Weights of a small transformer language model: learned positions, biases.
Each number is 500 + 50 x the weight over the matrix's rms, rounded and kept within 0 to 999. Layers, rows and columns count from 0. Numbers have three digits each.

# layer 4 attention query, 384x384, rms 0.0473, rows 138-383, columns 192-239
419526458406523486444510534483513517617499523556416391612507478565539513524489489514539445444563552514538479549505464451493518367510509494432439
420581481520496579480479507533577481515517497496453440514538588501545474498403496486606477559606457449570584507510460533618451436446466487463499
492488541459447475520527463470522434477533584534534403509456585490583515471432504478530531522438465549521490525565447466537471527541573551592434
589498533520620494555440503554516380536536528463415519563464438532478515483464564633529531493412479473497565584465494540497419509599441418485511
533558486601508512528536512465515540572467514468559483536546452539554482535508501544527461457432441431570420517442560471504474444532415495512453
540439454493516399428511483449484643586498467511414544553516494490514476590530601552395456496435583484435468416487462535625394455410485568524401
420614528436485468350424467422522518612390438469545486469551492528462431448487449530465499587523511569468520528460518481616439495443519538435438
546430421522523554555507628438480482505515425461441476510528475556491568494460524416493555472551496481561340569568599395421526448505552464549521
527522488520504403498494471428533518465495526475438714472524457501555533456595470529558474497464565478537577576550427583497557582562585537428566
487597428536513489500523499552597564432523505639442461545497464506507509426593549540547470434518547582559494444517425527464511580536490529464527
458523492522572561503430563499429482469560460454475536551540524479519534355469460475491547484526524556489500636420435489521489471538467483474545
420538491537538453560545540537538620439488461514480565590400395394511510570457536567541517476445525564566474376487566446492466525421589481552539
545504524595510494531549482493509542561406442482365463474460514431528461522491475511503546515479512496530440455626559575410430445565568438442544
577541422614501506524498478501556518547477507567511523444551464508593603534573453406495529471587501560450539481435575384550483394480531477534442
440486511480527524532490582446626547532495490463525490502544670541441501596498558529522431458397459485445490520573549450485504403476510585500500
431484475495481445555486467522488451543546460467461508484468625408546406549478517430491447541418454490500472460469590413511527362432547521432498
436628468527413504568392408542466450486483477555516408486495551381507540550466510512543501512463516555457462503496449483466488471511598386442469
526371561460514511465510575539463523612474583502577444444480632491554475487559584538585594488463571452507400535519525493504472463508556556484420
506448497591494538568522488578482469591572451560435461559492447480577432462490548577536534512542445442536478398522478485391520534547446529554458
590482579556496464610507429508509516414482481586487531514471549455515448562548523547368522453520481466462515565499519477428634525456559496435534
485578509632500542538533506492535475548453569528504355519528514524536467493434458406509505571437507515411527540594517483460439543473475474518502
545505534448558556556417422448333522477464489437441542503462518474515507552503504514586573509490502529479532578514506551476441528531383462474473
441467523424513456523478484477502476429470440571498482428457525493451516399422385528473475529546516511447593476557493536526386538594495442507473
481453472498550541354469471400473476534468538476441469472486464562565557588452519542485449487430525442500551624619488592636531469456531427509457
569429535525541546574575439463505591560446415463466517478504505598461453578547554607434506544486531551544505490461471527510601504422494510495558
470420530511443405509535441478433452526537558540446431551489509446490505532417480546569604468478464466410469512554461474561525557484458442495586
562475494548479527464430523536438560473466517427512519480489427473591475466517502480509439500493458553437578445451494571537433537476493498405567
460476484434501553566544441517517558487423553538560633536499501470523394467494446461474516478488459510579522476461528470436435574587580471532563
541477458548538462453456444514473459511451523486423395564482588437513490547414566447516574488528529542502496642682478488502533552438465447613457
478560520531435422591562510526410599416438504419506466441495491498439601537504422522446500431578501521509515485541636481489460455450554573450575
471420493506553570561467453529552509474443484502481468481511457492609437437486432462514461495399491448479472518607487486449532482539508538461433
516412463602495474543440540483505551600513488455426621621532495563479414450538550538487481470557568600520564475592478537421559485568414582575473
554581497478555448467440501549516485452537455436369608450552545653502662498478471497540561497441485484569492473502418372605584446471451559448430
568503469482467535517526543511457508375492453485491449558547556414507523495487489395487590500587471444478509445605400399506482430541558499631547
506506517454471479545452507469498465514560505506481341419651455436471528370617477515496443598516515450444510512351506459527479516524524512504506
523469414636429450477464490495555387471491559482503529427468392499592502552452488516479507522387500579448499430429511523479537549379543577456477
471489499369506481621447374513487526467523482499467448496520508530446458509453552448475421536570428483544478454546417548500514546496524555584497
522472648588522413595571585531475469477490469576565573579397501566482529502462565456525517444422528483507454516662461440507482431568485560485531
491546505467527504397458497469470609478550600548541536487571500493529516499587544440519499449559449578538530617447518519541521440484550471469536
533487616537518451528516569514480415467505493479404468477496546573575536498514413500499492499532552530498581474445596484484574513525605526367485
492449568491548535470513445464463419576545501471479514401430477453454484513572501446477546555481485483481447460460452516430529467580492490456548
471497500468503506461452435480498533526532453410483371534537590483454484451506392531564456462552523451492527570518493529539501388494488486514395
495554562486511404527479459525502443501449505514453500414492455543502482578471586446492574550492520442555524556551488562522502515403521461580501
473554464440541477475525454400487522478542478462559505542499598501438545443412433527642488496493525514578579509427551545495549494508528535536551
510508515598410549549453610438548537450517453563538523530585471452491643431563424440497528550533552487436559516476420549498541571522600492511550
484481467609499542414428496543494440529594506484463427536471404494523499587476532461439496513513572618457484501432468526487441409550499638508474
486587408543466529439549548495494583524462470575540495493510536481513581451521465513465531504543471596504479567437608585444465549562542563500466
464526565495471455453491462480438477472525521474456450468528525461485436462632547515474460399592488624536427583476528494508563537597619540530445
437466563565561568587409575495495504485579544524546587499582437485517464493489507528527596481496473554500515511587535497482571474504389608354567
499468460517472629463506491509438630526486479484517441464477560533460439480519521421418549457469497523476550466452569527502515470501542427593481
494489488482413442484515437496446607469538483457469612496518592431409494542509412519501472539497480582525571599492516403544514512492469547521554
477561502474526463448538492486472411539519498434499437421513556455463521500409469541477525439441503581538552520464507506452564538386424502494573
518482462502474468508469605471581512540501500508504535490539502561583487475490520596496492534546484522480531503423545473451487589470506412490466
550508509538552559571466557537518480529454449482525538483467591497491404517499477430516500503546593466520468573563574528550453473447499423538510
521518525490515473468560501516536441518475517440582448502455478452473482496546518508624481554462563504486485387485525470570435450474503479544480
479482489544496443565429555455425507425517498497482506502497537534511495485440433493492484515453439487537477524471434470461522534590459493479582
580473619559465480522461471559472537579484516511500506470475501536495508462467482557580450499479483502475511504444467488548497454443513529495516
497473443531482447533465512478519502523548516502464451533535543462486450546556505537510528533569483555426513555505411536464490469498464479499444
421461427445498545478518409502510479550458471456541514525467524499512524494446446477475486554428511483520494464536503548570455557514493479515462
516531476510472511506548514551492493610543498542546412489549617515495539610535503552532557507535458426447527518536495429566538503529551438536470
530505526502493475536507591533518474509503507618469476554528470447534611504408520512589514481521556443439538575498546485495553523439443582464510
435525487504439486531526537482488502536527530479459495444496398470556511554573426471462500491487460470585597407454513481527485459497473521571561
480550490498550497524539504474492450481578474525405483528560491444481434450440554515617552510438565619547482491508401414487421428522454502439467
494481534455529548415515477511437511503542410485488451464512562569513480495496472500599490574501563515533472475569491490501447469429532523526530
518553423618487523503586518464442545451452504548527545488513479574464557428478457438491458456496503584458523448407431531422519476553519510535607
549583484481499452511482460520412546572499564543498468512518541493581498479513461446524470557509530520528500572444502528550452508489490585532524
573447479495445506439495505498509565451541472446530483470512454548453573490533502525486495510494449489492419558511494491535501472553453443515495
460474509442493488535471466467445538528497451400550618586548483559524497481479536450557555589512507446485525544458412514505567505544468495525520
534477463601506509485514452543497649536516518512436478500529528553475438522513515518487490470476553536455540489485504492520564474394484506540585
552480551520499449548560426517522511546509498482490506547468546475563501430530523441541479472463460479495583597450514499516520523548476534454498
549516531517544456483545576482533542429491485583388499567503445479535495513540426537534508470559493599475483526484486485541538530514445619516476
501429487452492516483502462498504537408485494505529444455446435505488525535479487446477508549555379527492435501435523393567566475539471452546434
508515522508523525450485511459443500524503482464538543461506561503505503533543511512503487510539562456483522435554513519523474537551454458557498
527541491514468492532568481521543449548510527552472547459446500475472546451541496552542519508526509468472378444497429519476464564572465540500576
539465503507452508465492479496436408478518534486586494509468558488544487496487426428488511519429539459504538508581504463531544505511539483514530
510540510516469542506488474435528568590505482444483473531443520477490470485477483501445519413515500515571459551485547464595479549510507464449467
454537477538529434536550479456435600576465459570505564529486591494508460470560490584501511458539420550455511427508561505448461471504578543511435
440508471496432479516551526564456501574520542561514520513527541484561561483482516490488411482523585479542572557531477545529484517519520509460408
488516616487528519516476509499553416449519502450548495473442425547444459446420517511478548520550454473571533456520486505529467529554526556545456
422452559508510495572552515495513478511487475577521530554466433506507529508470495483522505479510422505439508514601515475437523509444524503536580
459493428499528483468523460467481618385477515498552575509512476526542521465483401518473487544455457468555584442485400522489493535547508524481558
507438486506530489519560515509496552497470554563532570556493466481530569502509541499545453432550524538561510546552471472494512484488457549505457
557555550441485479493421536462489461485557530500522610451487487520536453505458518471462429450469526452498476505483534481505515518597470496616531
498487503489533558481513489495467463462499516482506502486454465491556506519447519492466548419505520514500472486503513471567464450559550543516576
531522538442542418509477527526507535490485531493527528491455501534513540459593476471524505466509499533548509533489513551479474519584545536459591
516555572470479484505558433501456492461527515513548553524467455493483456458510527507472515454500448509574487453480439518523524525500547498496500
509502459519471514503526466497511554556581470539543438490533556551466488619525485444550552530555582440535525497516459492501445522523402427534503
417541447433556526457493477551587423525502513386548523506510587506507437483483526544517505500527514543586541531436503468502492475464459578438511
428547512478517533495470587465525549583469507535463492551399577430573525480502474494461435535439558550602455422433453509522551468484565441406560
525520439370545525471496521476443448475529484430540500454507565519495569485413567503426556498525504519510449426534547458484441562482545480493563
584502476473473493535600526469475491498552471564505593494489456566527509570550538515496490478438470522514498570427489511474416495527459517455520
496462524448486449476517524483510475482463460482563529453574476533502383493535504450560595529497471462446519471514522560511486532465523457519534
450488485423479510485431538554443587466558525470569543405459487487509560502551498518454493464533536553613480477493431521504448442540535486459504
485545574508468522482482557544375501453516417525505539549515521493502522574504420472547432514494516462537534498517517489462520467475525473501452
508515515584477562510548492530526444459470442477477484405534485554618457499468464521448499481409562474528528495473448507479562532536491540500479
493509561508429440513535546546476501482519480467478481464533446525494567548523484621513472482484524421532461517478480515483563507575600468483457
481492491538538427530548454537531541492471570519512422528483503515533519463482506498504490520502556539555456504538501451464548538525460560529530
482468500457537518503366488503515521443515572466516521533490422484488478490538518490492426487530435436571581497465483519468591501479553482448528
512432552515507532501497410514596430548526479421490450443517491472536482533417446512451494487549521503531528424553495540506429488500482556521492
504542493485456545586514473480578480506499491568480528576524546363477460556549543510410463449546468402452494520489371465466417437507495458459461
484490525534500629535493558513499535433468479475524565441449509455564468448550473572440470565531482523542605480442505469473491486565569531547567
505532473510530491529477488504504548489515424513496516544459499601492486466483556534559498533454488439455513553469531516448508540476465563509518
556570497494434437512503588439410552528461460475533480498538522511395511509432511497442475442574492502570518502565578409468613445510448412452498
622466527480514449492546502459537456460566418449486469522542455593457417486469560511508586544486452432470524493557477479491495512489566491548454
513507493545565521447466563468500557435508495496451576557469450505474588438581513450444460535458555460459521460561505426442528600507506494513457
462474432585492625504484465524498477486497449409462450519454551425555540505394494558439514473464610441466486489492532456554495487492515488563457
556462421484551511536428515551424506529515502531528454476510487469431511480484519458542472435482514434488455451504519521511491493458529405584421
526476524476571515466541468489523543516486463535515509506509548474503491472513459527505427505496554589548522485436506456510389487547434470538479
476475506482566456466559488524530462482595439534417564477521486525485514509476507499509412462551433444528432458494438436532516481564471549515541
514548496525462537548525461544477544447488479522474495496487500488476464470496452483514499457548482514540545508401515509472565500452499561523473
412541481515524470481532518479550538483461411543505551505488512474526456448484424517566478572481523463534560448507475479471489461557494448531520
479491520491508443453507464507531533466534514421467493548479487568439501539470541528539508491515457461498465450507495464505523483511547547562505
505496461565556526551539485520486508566484555540458590535526523466488466480499575439537472475509510518475579469508478510491538513504475564518491
449479502460455513468554612429472498416433543490507517473505513576454523467566461543471485457507543486496463515535481421473515479501513602494425
494404469551547505466465509533481503524432526424458499467429444506513478514457533508516511568482512492526480492544500551528528465458502482529510
497486494456467459477481521508476518505517513505497498580497559523466468579425449503547531515468469471445435551520509458546519616541507578525522
445391436513476498549547491464494447548482496478407466531488570491473536493529466390493512521421549479495512488497449520611533544415483504507519
516581484514487495533497561473465468544463429551506484409544466504468500542507545490518484510497446491518456432459463568455552575451534441532473
478593511558495527482455453455466579522518502478488498520498572444512433524424503560482615523483460490500547462556535508492463526474499493479508
514512510513512513518566529458523572504461489437380539459530486544527496494435486529552491455451541494444514501524558505530480485432550555489508
421472455484544481540569479555527537608535392590468524449464479449543481499442501485500442528464564472479538455534501463514486476414515470511444
504535388576446533539442467496503564541501525623512524564540479531486538547455497451487548490514486469470429500515510515473581451517505542480520
491538519500567432534476523463528463495510519504517512530494576498443465506488541591478449441526524535506506507504527497492494461547520426495527
509498466505499533461483484549525537515501472552511433445481520537485519540529505492508471473488530463543472518501476491462481501444492400528425
532426483513451514492529516480499488500505520552571546457499537429495546500487465507488570520532514431466494489442488549486479468466491443558468
481526558454527519482492545470537510506442504477525508481501491554544559513536493524536581495501420470581518516566545526462474499483565477517454
510536441577466483556613511483526413465445497531532607417561456547509474474468500497515578509517514475483492551456495482514534498396531519444482
445558491466458543497469560468553464476478511521546488384565448482500449516443441466453544541475515475474500486494540556503460539687560507513534
492491521486486514462459441571500528581467478517534467511496514454539494497551497516439511497503504512476563422516541531500469463401491483474504
485481519523429529466509530481514421518559513487541453469476505542534513488488602524521522432488456439550490539480452486522527469552548495475470
441533379552521503502498517510522409504487480507530498563488528521541589522501500577495545525496400480471542547485413508513462483503581537506491
455497582547498589448481464556540526498472483467415519467512539496555517541402429465431481519507439521481475502508527584609461406521471510412550
494531455461460521456513465506506462503515517525545598603540450559484514547473518484472550493500479538478464518439502457477408516569519548495498
483547534367495415544533483496494543457512534497496554422477457497520524507480478477532451527575473515535519475459554485578509535508486501514502
492546485487530520485480518469525410437579540524613596575507463498471486459456500559546439480533435519532524475485494402505450477527501503466441
491467439499459467401523531501548532452577519575549456479502554462498518497492632583442524499487519497456538425499485462494436521483459520471473
467471390498476486503522465495467411526497427496471514445497422527548519507504507481473401513490499477474522580508513578595531491536517498576450
481464506473469375523523529488398480552475505516450491535528514357428465552484545445523565449539523532506497511480464594508492449484562444530514
504530543506423481475512480474494520520466456523555432511473502473534453436522516514469535486487446442546441467562493523488534514465501487440515
542445505542539462508493423510484515555475523527466455540497470481498457572484503558524533407442463493404487565498404404454541528489465479523519
542455541463541510508508539479524463431553576408515437573551374499573554490437470510454558578572505462604507558469451509485443448502508533442487
522481525500542547478521458585514581536557506501501519608540565480547483483472491573463475475533494547473517475459553478520560575513522468437454
432517421476544565474501532451492598492466528558509499498492484521530504499442449563524543492532555525561500472461521533540525443561578469502469
525391486480535531507538528461417541428500503450502505490532427487478464494547581527535486535480494489513582535411552570499495553451546492481562
512442520483496480492504384529459447530456497423534420496491465459445532496473456506558524537481510437520445465514467550568495496541546496479553
528528469566536458507480501473490475548548529505412466472550543501495520482522494483542478480535492506563461567540495425483553487480559518478448
465436556495506459541544525480455510482523426564486468527522532423522490476502555557579521492446486476470515492530479458482436508483525567557543
494425494427412570430503440557502484571557477487462387518470428524569529415517493483492461486533608559526515505536488499537553477498488466502408
493436458450548519569410399563489417564505481486517540468542494540473530442508461573521475548484419518604526453476543510561501444612445482470444
506522524524520465481525466506533477475504518526500544607509451484509553439534467607504463527513516478452570534588520536549460484576439465472507
514514456416541547494515517559527406484470524507510536458488463543516525582572406459414475491526481592491434525395588510428526503534503487618418
494548587418417457492568446547508478388585419581482627409487415550501535527543523512446399489547528511523453508338461474497435513601468510506555
470544388457531424531495508486617550563589454479481536475522526447457484450493525495434513520492567583576505602643573455527498540552537482490537
533481398437489407541512456517487382538547559509512525568577522433538500557477617459554563516526376522587429528578515404485532492541513554492563
472490609485465585451388476572484448479493482353531470422581497520456426493529490568382607605551428540564556395466467459555476539461642443453500
528571454541522474513544383499476574464503574447446511451433390561484444466482480416440415492517508565544470438512508492413538525457469565536502
494547404508503455508558512443526544398462480508564546534556415457534494501445431465515498486531547561509467499473535483450498516395560466502572
606578528417555459477443472533528488448526492492494538524417530438457497485482488442469460480434448432575471576519422576418563517561468442551427
494464372476592389501589517515521492471501489641493469563500447489474465438547566475419454449439625491402530546587429570413483581503428490546378
522453534480443592465481454515496454561530461406473438499504424462491433406471503500488476527571594482541488501487524551403512513463575485525410
520522478465544464551478469487499493497457547502451583511513361463513460385545503546391528590528438524529499515562501490595467619525527549369521
479424477483584597558496523519416458599470441504487455580546405486534478449562484488433456479489493391468444450592413569484472456466485338518494
550560551498440440588427471496504495426557519392472555488548546579390522506475532470487512548531503433531513574487471501435461529554519524407434
515522562433533490461502425393579559396504485542577450521478592572467403428457466543464537488500417555441601506553584538529472641534538550512552
519496520449535524534599487540426490433461496500502514507558524549599527514516507494461552490384532499492545577414455519481495478577454488527476
519453492546527453598575605464562419453592489512430525515497500528435482549521550544531521578444480487380594535543363503468508541527486469520551
510496478477462423508530524487545488566561423566435442511589560444524545511518534462570578472572583568502448596540445448473492503603464489538573
484546456445541528446425613386582429481522407481542573564505455496522456423460511469558393585503478497518567639465488561584516519517551471503538
494483556433494520485440563453518532470504485473460444364445463454457529567442520459530464449512416427424506488489433608482458468507503425448438
439496562495469382557487541468587551430533532562350577492521545492503516491419553460529392416481494500394458509532472449511567635473434653509465
533431533586512471552559501561500626517444553495426542534447410542493389625439525590441573472554478580554468566432507546382523450449526447533489
443511428534524530526504549553604417498456448490477489504512546506571533472519536525529471544488449471435516441463458461483546455433497610492553
541565500426495509473509448517543494540575526571480550456513460441493513531403540569483480455464505472595598478509432505522400411495512416476517
529427460541486408541417500477442500460486503518456573542560601554511440455555542614524487544417418523455448499484518485517508470550442585471579
448470481519485484433406468471466447461442406439545449549509457511512527559412537493562494567378577382536492493479556415540506469500604452437454
565527529549458490620628527593431516512519454490441429510509456571515476523657553428438465499525519489462440423541367441504469593580476468494465
526457524508486575476590596555466460415558509455527505575543464523558584430508559596582546428483450387453408478526501404475519483531508561496440
485522494529464578500503541470505563508569465630452551510528577409514496566538533494440361556544535549461596477455502389541526520549521599350517
483486561432486528406427481561504438494461532491527688630434479533470536478420442509499454563474333468535587411447512523505520394671602486451497
559566429449476481431503564551423472542505542549491505474436398535555392460569562532578518397503508479645541411516544546490558421463572605502496
425506460534506633426524477490539508446544555502474536505524493407453478509414483533447367475570506447595579521391427475568563499581574427506443
520548595515589404470509491493638492446476515512407600468504424567504508558574490412402468415487443529528454514458525474489488435513514530415516
416501483469511398420467489437479501506511565543519464521427561437399441562434518606441494495450471613589466461464494562574583495425440497576480
452447515508528486399447531471550609422412558455476463514493553512526532501531525520454381494464461582535546444458494489480482479522516533577436
517396474515519477506503539510511455551498526440475361502544515496412475557431540490493526439507613589398562556520491542436364567508573580448458
441546480538460574514405529436505511387421450428476491527523508464516546452544475578496491544435438534502590523510568505555593452511481426512398
533498456604539466575539529417466457465543468511526625510498431557430411432671495562539464473532332548546467510495516471483551499525589611519564
550560494589455496582458484540522491506460545550405488480570430474472517423473540541379542532534583515491448453487480491412461463436469608500482
545548552545520528568483514541488443501503517428517561534475477591514479495425465577476505535441499487437451507446519544425544651592499472446524
326476423431581527479401369508523477464467544492551529372564550570590543503562448449461544491529422507534463527408476561578498548519525547459532
561519487473671432498543502441417523421468543491469474479428466412470446493548599495528496534462426528513489513517554479439507561449579521515435
593540435558478522507557501463491514515429536430503555558486419529488448458496469439566514423481440554480489524476441529415426557527511490564552
564443499489477470507590479522471510574474556484404508538518494542456496576528492559486501496506653554442458466483413509450548565504444546447462
509604465421463460459466554570455464499538495483525576527533531409522572484471449535525618517522513551561504511507566500559503469659525466539488
472548440569508599431404455480442518594394393512558474604521606526449497546446473472473573525478579571487502437494550496523519530413492443499439
495333589521398418565561426561410439495527566628555457489533538543529387552537602627628472483486498487471505633589433490483538458509568487570465
536523523501533426436489508469533505499478482427543649476487490575577503492463488477410486406536445479584494478528508515474585533569482480569614
568401466549518502526559562483548453591462517548537527526514568495469429497539500409409434436541366475447472565486429502557524443541467587521478
561610398480535501485421476428528564562463560508580397536471479582574528553477497534594613488350543485505490549433579552457471430528486478528495
507480404441445546582554343379486567496487467503487435589476524523467643420546501468489497491574493573593530451535468538467427548561565541463483
486498567470392452535640570460434516478514497450517456494508482445462464526571571537572567509470461487559499571419396491541495462561506357464405
421468564410494419479466455529521473586501528475480391471582654467491405490541454527518584510442635500546470458605484535449493408329508434532520
545424524499467545575449450522527509472454513582454447552500514471601535432475482534521601522573582563454415597577548396525474577404426559531523
530409470451552568437587478457578484497508470509532522484471485524563481542463431520496567506384462392403521601559528534555476496443499601463544
501544561459569463529524428466553532503554610608481604510519435510461586423556489486537428396571452599506506553406507463483598487450478411547563
499388515496535509506499451449525471393508458556566520540478452557445485608535483411484468479437509554528427432445394505490460445541467491549540
550517553418529480564505552557418426531529511478477399461509432439465519457524562509506506504549509510454493502489590467532517530497520477526463
546437446478458483495534541467461463381416529484595582497483491458525426491517444591412590563486491503425507570562575488396496544596547463639533
509498453456467449541518579535419421498523536660614518459468525444484529483478499457459592481606598579457455488553515586460597408410513516425564
448512511543580531540567533599554473511504504484463547572549509482548561515521475438494518529569491535485517492580528631395501566474551429582384
485579459519423541575500494432438611503444490582577453551557455450464441502528422537495530473482553485459470424599554517425362570581401474459441
508487501529529430429537507478453595441524508417501624525468465538486449585491614516494575504490440501530398505379476490462469526563589498494599
472549560565499509492587585601551415500485547524485396437533500509541534510438452602484503502516511458503560473503590457447484478419517447539418
437482491597530499422444552508504467480530513421534425553444552624441482387519480517479540485565588513516513500522532567454493429471514408512472
506495559486495402466561459544650469579444526482492507524466566484489568478518447416485514476540564543464423573525530525557509428508443506482594
479543522461528522544502497449519544500535550513478517514416504554486508560509471541434624580577423513488511521522441422476519498499449538419458
445486376614511553540477527441474523600500514527474397483479577484516489547572605536435558499494646489425540456462514602446423575569470510518520
566532477574516499484644480557469467411499484473323542474494520465540554503551622558499486471455504539590500458473383459487460495446457514532510
556460524556469603334534496458472462476449452509477497473473469407458496538509522452501515555495435326563454423577394472472561550516443426472503
466459516592480538496513436509474539521559544467551426482475524358502520540470568458476447534524557501509450424504535506503502461493648504481575
480460614542582599458518456452541596446461518512512600517486544557447462563527572523505450485543577547572498488520497448548471507489542539484447
507536481385495515439367444431420520543608533369626524518452437604514461509534459560417512518534459519520471401485497462565436482565547531532422
531490545471496459550515539441488634535435551604557592572634617495583475472453400497533476473526364515551653500500485499475516585503421524549451
468472556485410482509519553472487558441550526574489535510515450413490534478595562515528516406502526448640515613432550564506557494480513559492454
484545550465499674457527565439524360485398465420504375434518519525462417455458382284534536618524631516441521518484477584525510509558484436562557
450541467445484477521568510443445515445504460465544451409567485491459561524580463457453498534531520516500615498419443572528466440446518522562493
539558489511551513527537575485416561414486461484472564514485424457568597454498517570376507538524584504493575495371601486464528395603440493538535
489539335433494360518409498514427484491419566403462507534505497469587536487541569527501538514534478441641466480565459514419431606553487568556557
401436561437568516449530630528605518445540474555557545472496556515418463535523449560551438470482437522515464568585467435467467509607508576469512
573454491567366459430514647524424536501452504470516554640561525498549391508467553486526444502586440517457498547511421416461551522596612530474611
448559504527507412390609535459498465466524443520509572384414440451478447505460527481438390543517484492501559572478575516520537581527518563523477
526572589495501573445533553586491468528537487489560480483523457489592462476544560525484511508553502535562468510525491468453498531527472513418485
596413502511473489543460433425492442374393545398588442548506418615503446481494498516541546482467454530515484515609469450501459555551415463473613
494513656465558466468487474467482496558448515457535577481459553481474542434488598510491430668433475464585501406458407449439451498499452501484407
554505472537494658493450446574462515512520467524551433601519484479483527532507545556542475495462525435460534508453547470524562563459554491507467
495584496575493435454483553465513540576519527566456436487583518439669533463516471476491500479567560481473468589575472425441563499413415387492503
438434439457463510386385444628532481533513552498534443467481462588511556516457372492530446474563536447558403466538543548466380467539468405482537
450469563546492395508500574495497469400519496524579598462442434528479512450464546422507481445519548529555559585465516503543589470432551607525447
417568470547471557464417508484480547513520445427506497610522414587493526517509473537435483503532484471436530455673522550468514502480548490586481
475504561532444481530636464562472414520534473517498424464488528530473561526504486414460563440509424485430512464509459466453411513559531500483621
584506543454532493476593524529552521479469541459450449401528575540419435550481462610453579477484511454488560513444553472554543532502550437443570
590502549520525549526542539520502473500476546530561514504394533489439577517384485546449522509505515491428372497403454507606405520572519509495554
531586433467491426559391555490477506504542530522542653537433495612592569473484490499506459387451467574465560528407504473510478493516461554423424
525415359430650494500569391513521460410492453473504432448480472414529455598540526500564421496497480457588479574482547553517432515328410471509451
510518559406446570360542483426557598483482470382536442440459474499608591454508485503512440452545371527514494463437528561496436495520495541477465
492521543496572481545576533559440462509413488506381478522525469488490549522490523433521416416564468607405533378455473483429546558493306450582375